python train.py --d_model=320 --n_kv_head=5 --norm="rmsnorm" --rope_fraction=1.0 --qk_norm=false --tie_embeddings=false --parallel_block=false --init="normal" --init_std_qkv=0.0262 --lr=0.000989 --lr_mult_qkv=0.5 --beta1=0.9 --beta2=0.99 --grad_clip=1.0
Each number is 50 + 15 x the weight over the matrix's rms, rounded and kept within 0 to 99. Layers, rows and columns count from 0.

# q: layer 6 attention query, 320x320, rms 0.0276, rows 0-24, columns 256-319
# k: layer 6 attention key, 320x320, rms 0.0272, rows 0-23, columns 256-319
q0:74 59 54 62 32 46 49 35 34 30 33 52 54 58 49 49 45 62 58 65 81 68 49 40 86 52 41 48 43 49 59 37 62 48 51 60 39 42 57 66 51 54 88 44 31 43 55 27 38 61 48 62 67 45 44 46 76 39 62 58 45 52 29 52
k0:43 61 40 38 47 54 60 57 46 62 52 43 44 49 51 43 50 22 43 72 56 51 47 53 33 59 45 59 67 52 61 50 49 49 49 55 67 72 72 54 33 35 56 50 45 62 51 60 78 57 50 54 41 57 73 56 36 66 52 46 80 53 69 42
q1:28 46 54 41 29 54 63 63 50 52 47 54 39 49 51 19 48 64 53 56 39 50 28 55 31 49 55 48 31 54 47 61 34 70 55 62 47 52 48 54 77 35 35 32 49 69 65 59 29 31 41 61 83 07 51 51 62 53 54 33 29 43 62 49
k1:49 81 62 43 61 42 78 51 65 46 32 69 60 57 39 58 66 34 49 28 43 61 61 55 48 64 53 85 58 44 45 64 62 55 62 29 69 45 59 54 38 35 30 55 61 73 44 33 45 77 64 21 57 55 68 53 66 58 91 47 55 17 15 34
q2:52 61 51 53 44 49 68 50 39 42 52 43 39 31 36 61 59 73 54 61 74 72 60 57 43 40 39 47 65 29 59 50 64 59 37 55 65 44 67 49 49 37 52 50 55 42 51 24 41 84 67 51 49 41 51 64 66 64 50 52 44 48 34 46
k2:41 36 49 52 56 43 66 45 47 63 54 52 30 60 37 41 38 43 48 58 45 65 54 67 43 65 56 33 48 88 56 67 72 54 29 50 38 65 62 74 41 34 50 56 49 58 53 55 42 42 51 51 49 68 48 50 67 64 59 54 82 53 64 34
q3:50 33 35 66 38 48 72 58 36 73 50 54 50 48 50 47 45 39 75 56 57 42 24 34 26 65 56 70 58 58 39 52 37 64 55 52 39 45 49 44 56 41 14 68 35 61 36 38 62 54 55 54 52 32 58 47 64 54 44 46 41 48 73 33
k3:56 80 52 45 76 65 73 28 60 45 29 63 46 41 49 43 44 61 23 35 36 54 50 57 53 41 74 66 64 49 60 58 53 62 45 33 46 50 62 52 49 41 47 31 66 52 70 28 30 64 67 35 64 46 53 52 63 51 62 56 32 08 41 38
q4:64 58 71 41 66 53 54 44 45 46 39 41 30 58 52 75 47 69 58 61 82 73 65 62 58 57 66 70 49 18 56 47 62 56 51 48 43 54 51 58 52 48 46 48 52 43 47 31 35 75 75 51 71 65 42 44 55 55 52 46 53 32 47 47
k4:34 38 29 64 36 46 73 38 45 57 65 52 49 53 11 41 43 24 52 41 54 54 51 65 42 64 48 27 57 82 63 56 62 43 33 35 53 61 57 55 55 57 58 36 61 64 73 48 54 60 59 47 50 63 55 50 62 69 40 38 71 52 58 49
q5:56 36 42 61 46 58 69 52 38 64 52 64 31 34 55 49 37 48 54 70 60 45 16 44 48 65 49 38 61 50 60 66 36 74 37 43 61 49 79 59 79 31 22 44 33 59 62 53 41 41 68 53 59 18 56 41 61 32 55 34 45 30 80 40
k5:51 87 40 39 80 41 65 32 30 61 50 43 56 38 47 43 38 51 53 40 47 54 44 67 65 47 80 71 55 36 52 79 57 66 50 48 40 47 51 56 49 59 68 47 66 52 69 22 53 64 53 49 71 58 59 71 65 63 67 56 62 12 34 43
q6:51 24 52 43 81 61 45 50 61 41 42 26 70 55 45 72 41 53 51 45 55 47 64 56 64 34 52 48 48 39 39 48 43 38 60 43 62 60 56 58 38 49 57 47 67 49 28 54 29 74 54 37 67 71 30 47 47 63 25 75 62 43 45 48
k6:35 35 68 66 46 61 42 59 37 46 44 43 57 46 60 32 52 41 53 51 37 49 55 44 32 65 29 40 49 64 59 63 64 52 45 65 37 62 52 47 47 66 57 60 40 67 51 75 78 29 24 52 18 59 66 61 47 49 39 30 40 65 71 49
q7:58 58 41 26 64 49 47 49 49 51 29 48 32 48 49 52 69 73 41 39 53 76 74 74 73 47 57 73 50 41 59 53 50 67 38 68 45 69 68 47 61 52 64 39 38 51 89 14 36 50 65 64 66 39 35 53 70 58 72 50 65 40 63 39
k7:43 66 18 54 37 46 72 27 42 67 61 45 41 31 29 32 40 30 51 61 43 42 53 65 38 48 90 50 64 59 49 66 48 52 18 42 58 54 46 49 24 35 47 27 63 32 57 41 47 56 64 42 73 54 65 63 62 61 51 54 56 32 53 55
q8:38 41 43 62 21 28 38 63 45 63 58 64 53 52 49 30 38 28 42 62 28 43 10 31 54 42 36 47 55 75 39 51 43 43 47 38 31 38 35 28 70 56 45 35 41 53 49 74 59 33 22 45 38 25 88 38 53 22 65 55 37 60 44 64
k8:55 44 58 26 57 64 15 75 58 20 35 51 72 61 71 64 52 76 54 58 47 46 47 38 40 47 40 38 36 26 44 30 42 42 68 65 60 43 42 58 60 59 36 52 57 47 36 53 51 63 42 60 58 32 28 40 51 41 62 33 38 66 34 39
q9:36 50 46 51 62 40 44 43 68 57 67 61 63 50 59 51 33 31 26 42 38 44 56 39 68 47 43 31 32 48 44 29 42 30 63 43 53 46 24 71 49 60 81 56 44 42 30 74 62 36 36 51 46 75 55 53 42 49 71 72 45 58 21 44
k9:34 23 64 50 42 51 21 77 61 33 49 46 67 61 49 69 55 50 58 78 58 57 63 36 42 52 28 38 38 39 44 41 69 41 66 62 29 39 46 45 40 61 35 74 43 73 40 64 41 43 50 43 49 56 43 39 25 47 46 48 36 69 58 57
q10:21 45 44 49 36 55 40 50 58 57 63 50 56 67 63 56 19 15 43 52 41 30 42 29 36 55 42 58 33 59 32 49 59 28 76 42 60 49 42 45 46 53 71 56 43 47 19 78 63 60 43 46 24 50 51 47 46 35 51 56 52 70 26 59
k10:29 28 60 33 51 54 40 71 56 62 50 41 65 58 51 56 45 68 56 62 54 57 43 37 42 39 33 41 49 48 64 34 58 43 59 42 33 52 39 46 43 50 44 63 41 75 38 72 68 44 31 56 37 36 63 37 52 49 55 45 33 49 56 56
q11:80 74 77 37 75 47 46 45 70 39 43 41 48 53 56 58 62 66 59 44 82 37 98 58 25 34 65 46 51 46 55 46 38 58 61 48 72 56 49 58 39 43 56 62 71 56 51 35 31 64 65 63 61 63 16 68 54 62 53 62 59 24 53 43
k11:42 46 46 48 50 51 68 30 40 46 54 40 24 44 43 29 53 42 27 34 51 73 52 70 70 43 85 41 66 71 65 53 52 53 17 56 43 67 42 56 34 36 69 38 40 34 56 55 61 30 67 59 43 52 69 76 63 67 29 54 44 28 68 54
q12:45 62 32 69 33 47 38 52 42 44 52 32 60 35 41 40 59 23 50 46 33 56 32 33 61 63 24 56 38 38 38 49 52 46 41 57 29 48 37 50 43 44 39 48 46 41 64 61 72 43 37 48 56 28 78 42 52 32 59 51 48 62 42 53
k12:41 37 55 46 51 41 08 72 66 51 40 51 70 55 62 75 71 79 54 62 46 30 50 30 47 43 23 34 45 35 33 43 39 47 86 34 64 54 61 53 45 47 25 54 22 77 38 43 39 65 49 48 68 47 40 36 34 45 72 32 39 66 20 67
q13:32 43 49 54 42 50 38 53 56 65 83 71 66 69 44 39 23 27 46 62 39 41 46 31 50 53 26 48 37 62 33 48 71 38 76 27 43 50 29 52 24 47 51 52 46 41 31 83 81 51 36 58 39 53 69 31 36 34 55 49 46 92 29 61
k13:47 33 54 41 58 54 31 74 67 52 42 37 43 65 72 54 48 59 69 60 39 42 42 26 31 46 18 44 59 23 59 34 63 42 71 61 53 23 49 54 56 55 48 60 58 66 41 76 38 47 41 65 58 48 46 35 61 38 66 45 43 64 54 57
q14:47 39 34 56 19 48 37 50 51 50 69 66 62 53 35 51 23 41 34 41 30 43 11 34 48 60 25 49 57 58 40 43 52 39 48 56 43 39 39 36 37 64 35 58 40 50 28 78 77 44 24 44 39 31 74 35 37 50 51 46 40 79 41 58
k14:25 12 54 52 47 45 01 92 51 41 45 50 71 57 70 60 53 61 52 60 43 41 46 37 34 65 15 37 28 16 31 40 48 60 99 44 47 25 46 50 61 73 40 82 30 63 43 42 34 54 41 37 60 41 59 18 42 38 53 28 43 89 39 61
q15:30 48 37 63 32 62 46 61 68 45 54 39 53 73 55 59 39 44 31 56 40 43 41 46 53 45 31 37 38 68 48 36 60 39 50 30 43 32 39 43 49 55 72 69 42 35 39 68 77 28 28 56 34 75 32 38 37 45 24 41 55 56 38 58
k15:36 38 49 63 48 62 40 73 59 51 60 65 49 46 58 65 48 61 56 59 38 35 40 36 39 48 31 53 47 47 35 34 60 54 73 51 44 32 42 51 53 60 22 52 34 64 37 41 53 46 37 36 51 36 47 54 42 56 61 59 49 43 44 58
q16:34 56 48 59 19 46 27 57 59 54 71 56 61 58 56 47 49 32 35 54 28 59 17 33 55 55 21 38 25 73 28 50 61 41 75 49 53 24 37 41 44 55 37 49 22 48 48 70 75 44 24 80 44 57 54 26 35 35 12 47 61 76 41 81
k16:50 40 40 34 51 56 26 88 46 57 41 45 52 58 54 76 53 64 47 68 41 36 21 34 45 51 17 55 33 22 61 44 45 54 60 60 47 44 54 45 71 55 23 79 40 70 47 58 39 47 44 40 39 31 56 25 67 35 52 34 32 61 56 73
q17:52 56 48 39 61 49 59 36 41 48 39 67 41 48 61 54 45 62 53 67 59 46 68 62 50 50 79 42 68 44 72 42 49 38 51 46 49 61 59 56 48 41 69 31 71 61 50 44 35 56 60 52 61 67 43 70 64 62 64 55 38 48 64 24
k17:70 76 52 50 43 52 96 29 49 51 40 56 40 35 44 35 54 11 49 36 54 71 50 70 67 42 87 73 77 79 60 58 34 32 22 62 45 68 49 70 50 32 56 52 64 23 72 45 52 53 55 58 51 52 49 70 57 75 27 64 62 35 64 33
q18:46 64 58 53 43 54 27 86 42 63 32 72 46 32 53 51 53 35 56 64 51 57 57 33 52 65 48 18 64 52 57 55 50 77 55 41 31 41 57 58 29 59 51 42 27 60 53 63 34 50 51 57 71 34 49 39 41 48 47 47 63 69 29 70
k18:23 52 41 57 60 33 41 61 56 48 58 45 69 72 63 42 54 48 64 61 53 55 55 54 49 66 18 50 40 50 50 51 83 62 72 51 51 57 59 52 63 58 73 53 73 52 31 42 44 34 40 65 57 67 61 45 47 30 63 77 47 62 33 47
q19:17 45 45 58 25 51 17 66 56 41 67 37 53 48 25 59 44 27 33 38 41 56 27 52 90 63 23 44 25 51 40 29 45 37 44 68 32 47 31 64 39 74 20 51 33 43 36 74 77 38 30 41 39 50 60 41 29 48 46 50 67 74 27 68
k19:42 32 57 48 35 47 20 87 44 65 62 62 54 48 50 62 50 43 40 60 71 33 25 18 32 52 26 35 27 52 50 50 49 58 67 51 57 31 75 54 39 47 40 49 32 50 51 55 27 48 33 64 41 45 45 38 48 38 55 35 49 66 47 82
q20:62 55 56 44 30 66 65 23 58 29 47 68 50 56 71 42 57 36 36 50 42 31 67 45 58 42 68 56 84 28 58 52 77 18 52 23 42 51 45 44 59 57 47 30 65 28 50 40 39 49 56 63 43 74 50 62 65 29 61 50 59 44 46 31
k20:99 63 48 40 38 53 90 48 13 48 46 47 53 32 48 28 60 50 59 24 58 34 35 53 57 30 70 77 57 47 65 70 36 48 21 56 64 70 46 66 50 16 57 41 61 39 66 24 35 55 56 66 61 32 55 66 66 66 45 51 37 31 73 25
q21:50 51 63 38 59 47 77 45 43 52 24 52 50 40 76 56 79 71 58 35 71 51 74 77 42 25 74 62 41 26 58 55 46 61 36 49 62 43 43 51 36 39 59 44 86 42 66 22 44 59 69 51 77 78 12 72 69 50 58 62 62 29 44 26
k21:66 56 66 55 58 51 66 17 51 47 61 33 57 28 23 56 37 45 44 71 33 67 98 59 41 52 48 60 43 74 52 39 63 46 38 40 40 59 39 44 46 69 59 24 62 24 56 34 45 68 57 59 40 78 60 64 36 65 47 77 60 43 33 38
q22:65 47 65 54 70 37 49 64 35 57 34 74 70 31 69 51 51 51 35 50 57 47 59 35 55 38 33 51 65 23 56 41 37 58 71 76 53 43 53 65 27 37 56 74 33 61 62 50 59 49 55 26 68 45 50 44 82 41 48 41 54 56 12 63
k22:45 24 66 77 72 47 00 74 20 32 71 41 54 48 50 37 33 39 25 62 53 54 74 40 57 70 22 22 60 55 55 59 94 54 53 63 45 57 52 51 44 76 56 42 45 41 39 48 33 54 52 61 51 64 38 66 34 39 66 69 49 51 56 80
q23:40 34 44 54 73 56 37 61 40 45 57 45 38 64 56 35 65 33 56 64 64 31 46 60 48 54 63 58 52 50 57 49 51 71 33 26 64 52 21 52 67 83 47 55 44 59 51 54 58 38 20 39 34 40 79 55 50 51 26 32 63 45 49 68
k23:54 31 44 49 47 47 33 44 51 65 44 52 76 58 66 66 54 43 47 59 34 49 31 44 29 38 29 40 49 38 40 42 69 65 52 55 33 40 57 34 55 44 35 59 52 63 49 54 55 58 42 47 39 43 41 35 57 43 40 46 44 58 36 58
q24:60 38 49 34 52 50 69 41 60 69 48 41 51 60 53 41 46 37 69 60 43 65 24 70 61 30 57 64 41 65 52 30 36 64 34 17 65 60 36 39 62 33 55 44 56 55 60 58 58 58 45 58 41 40 47 57 45 38 45 48 63 50 72 53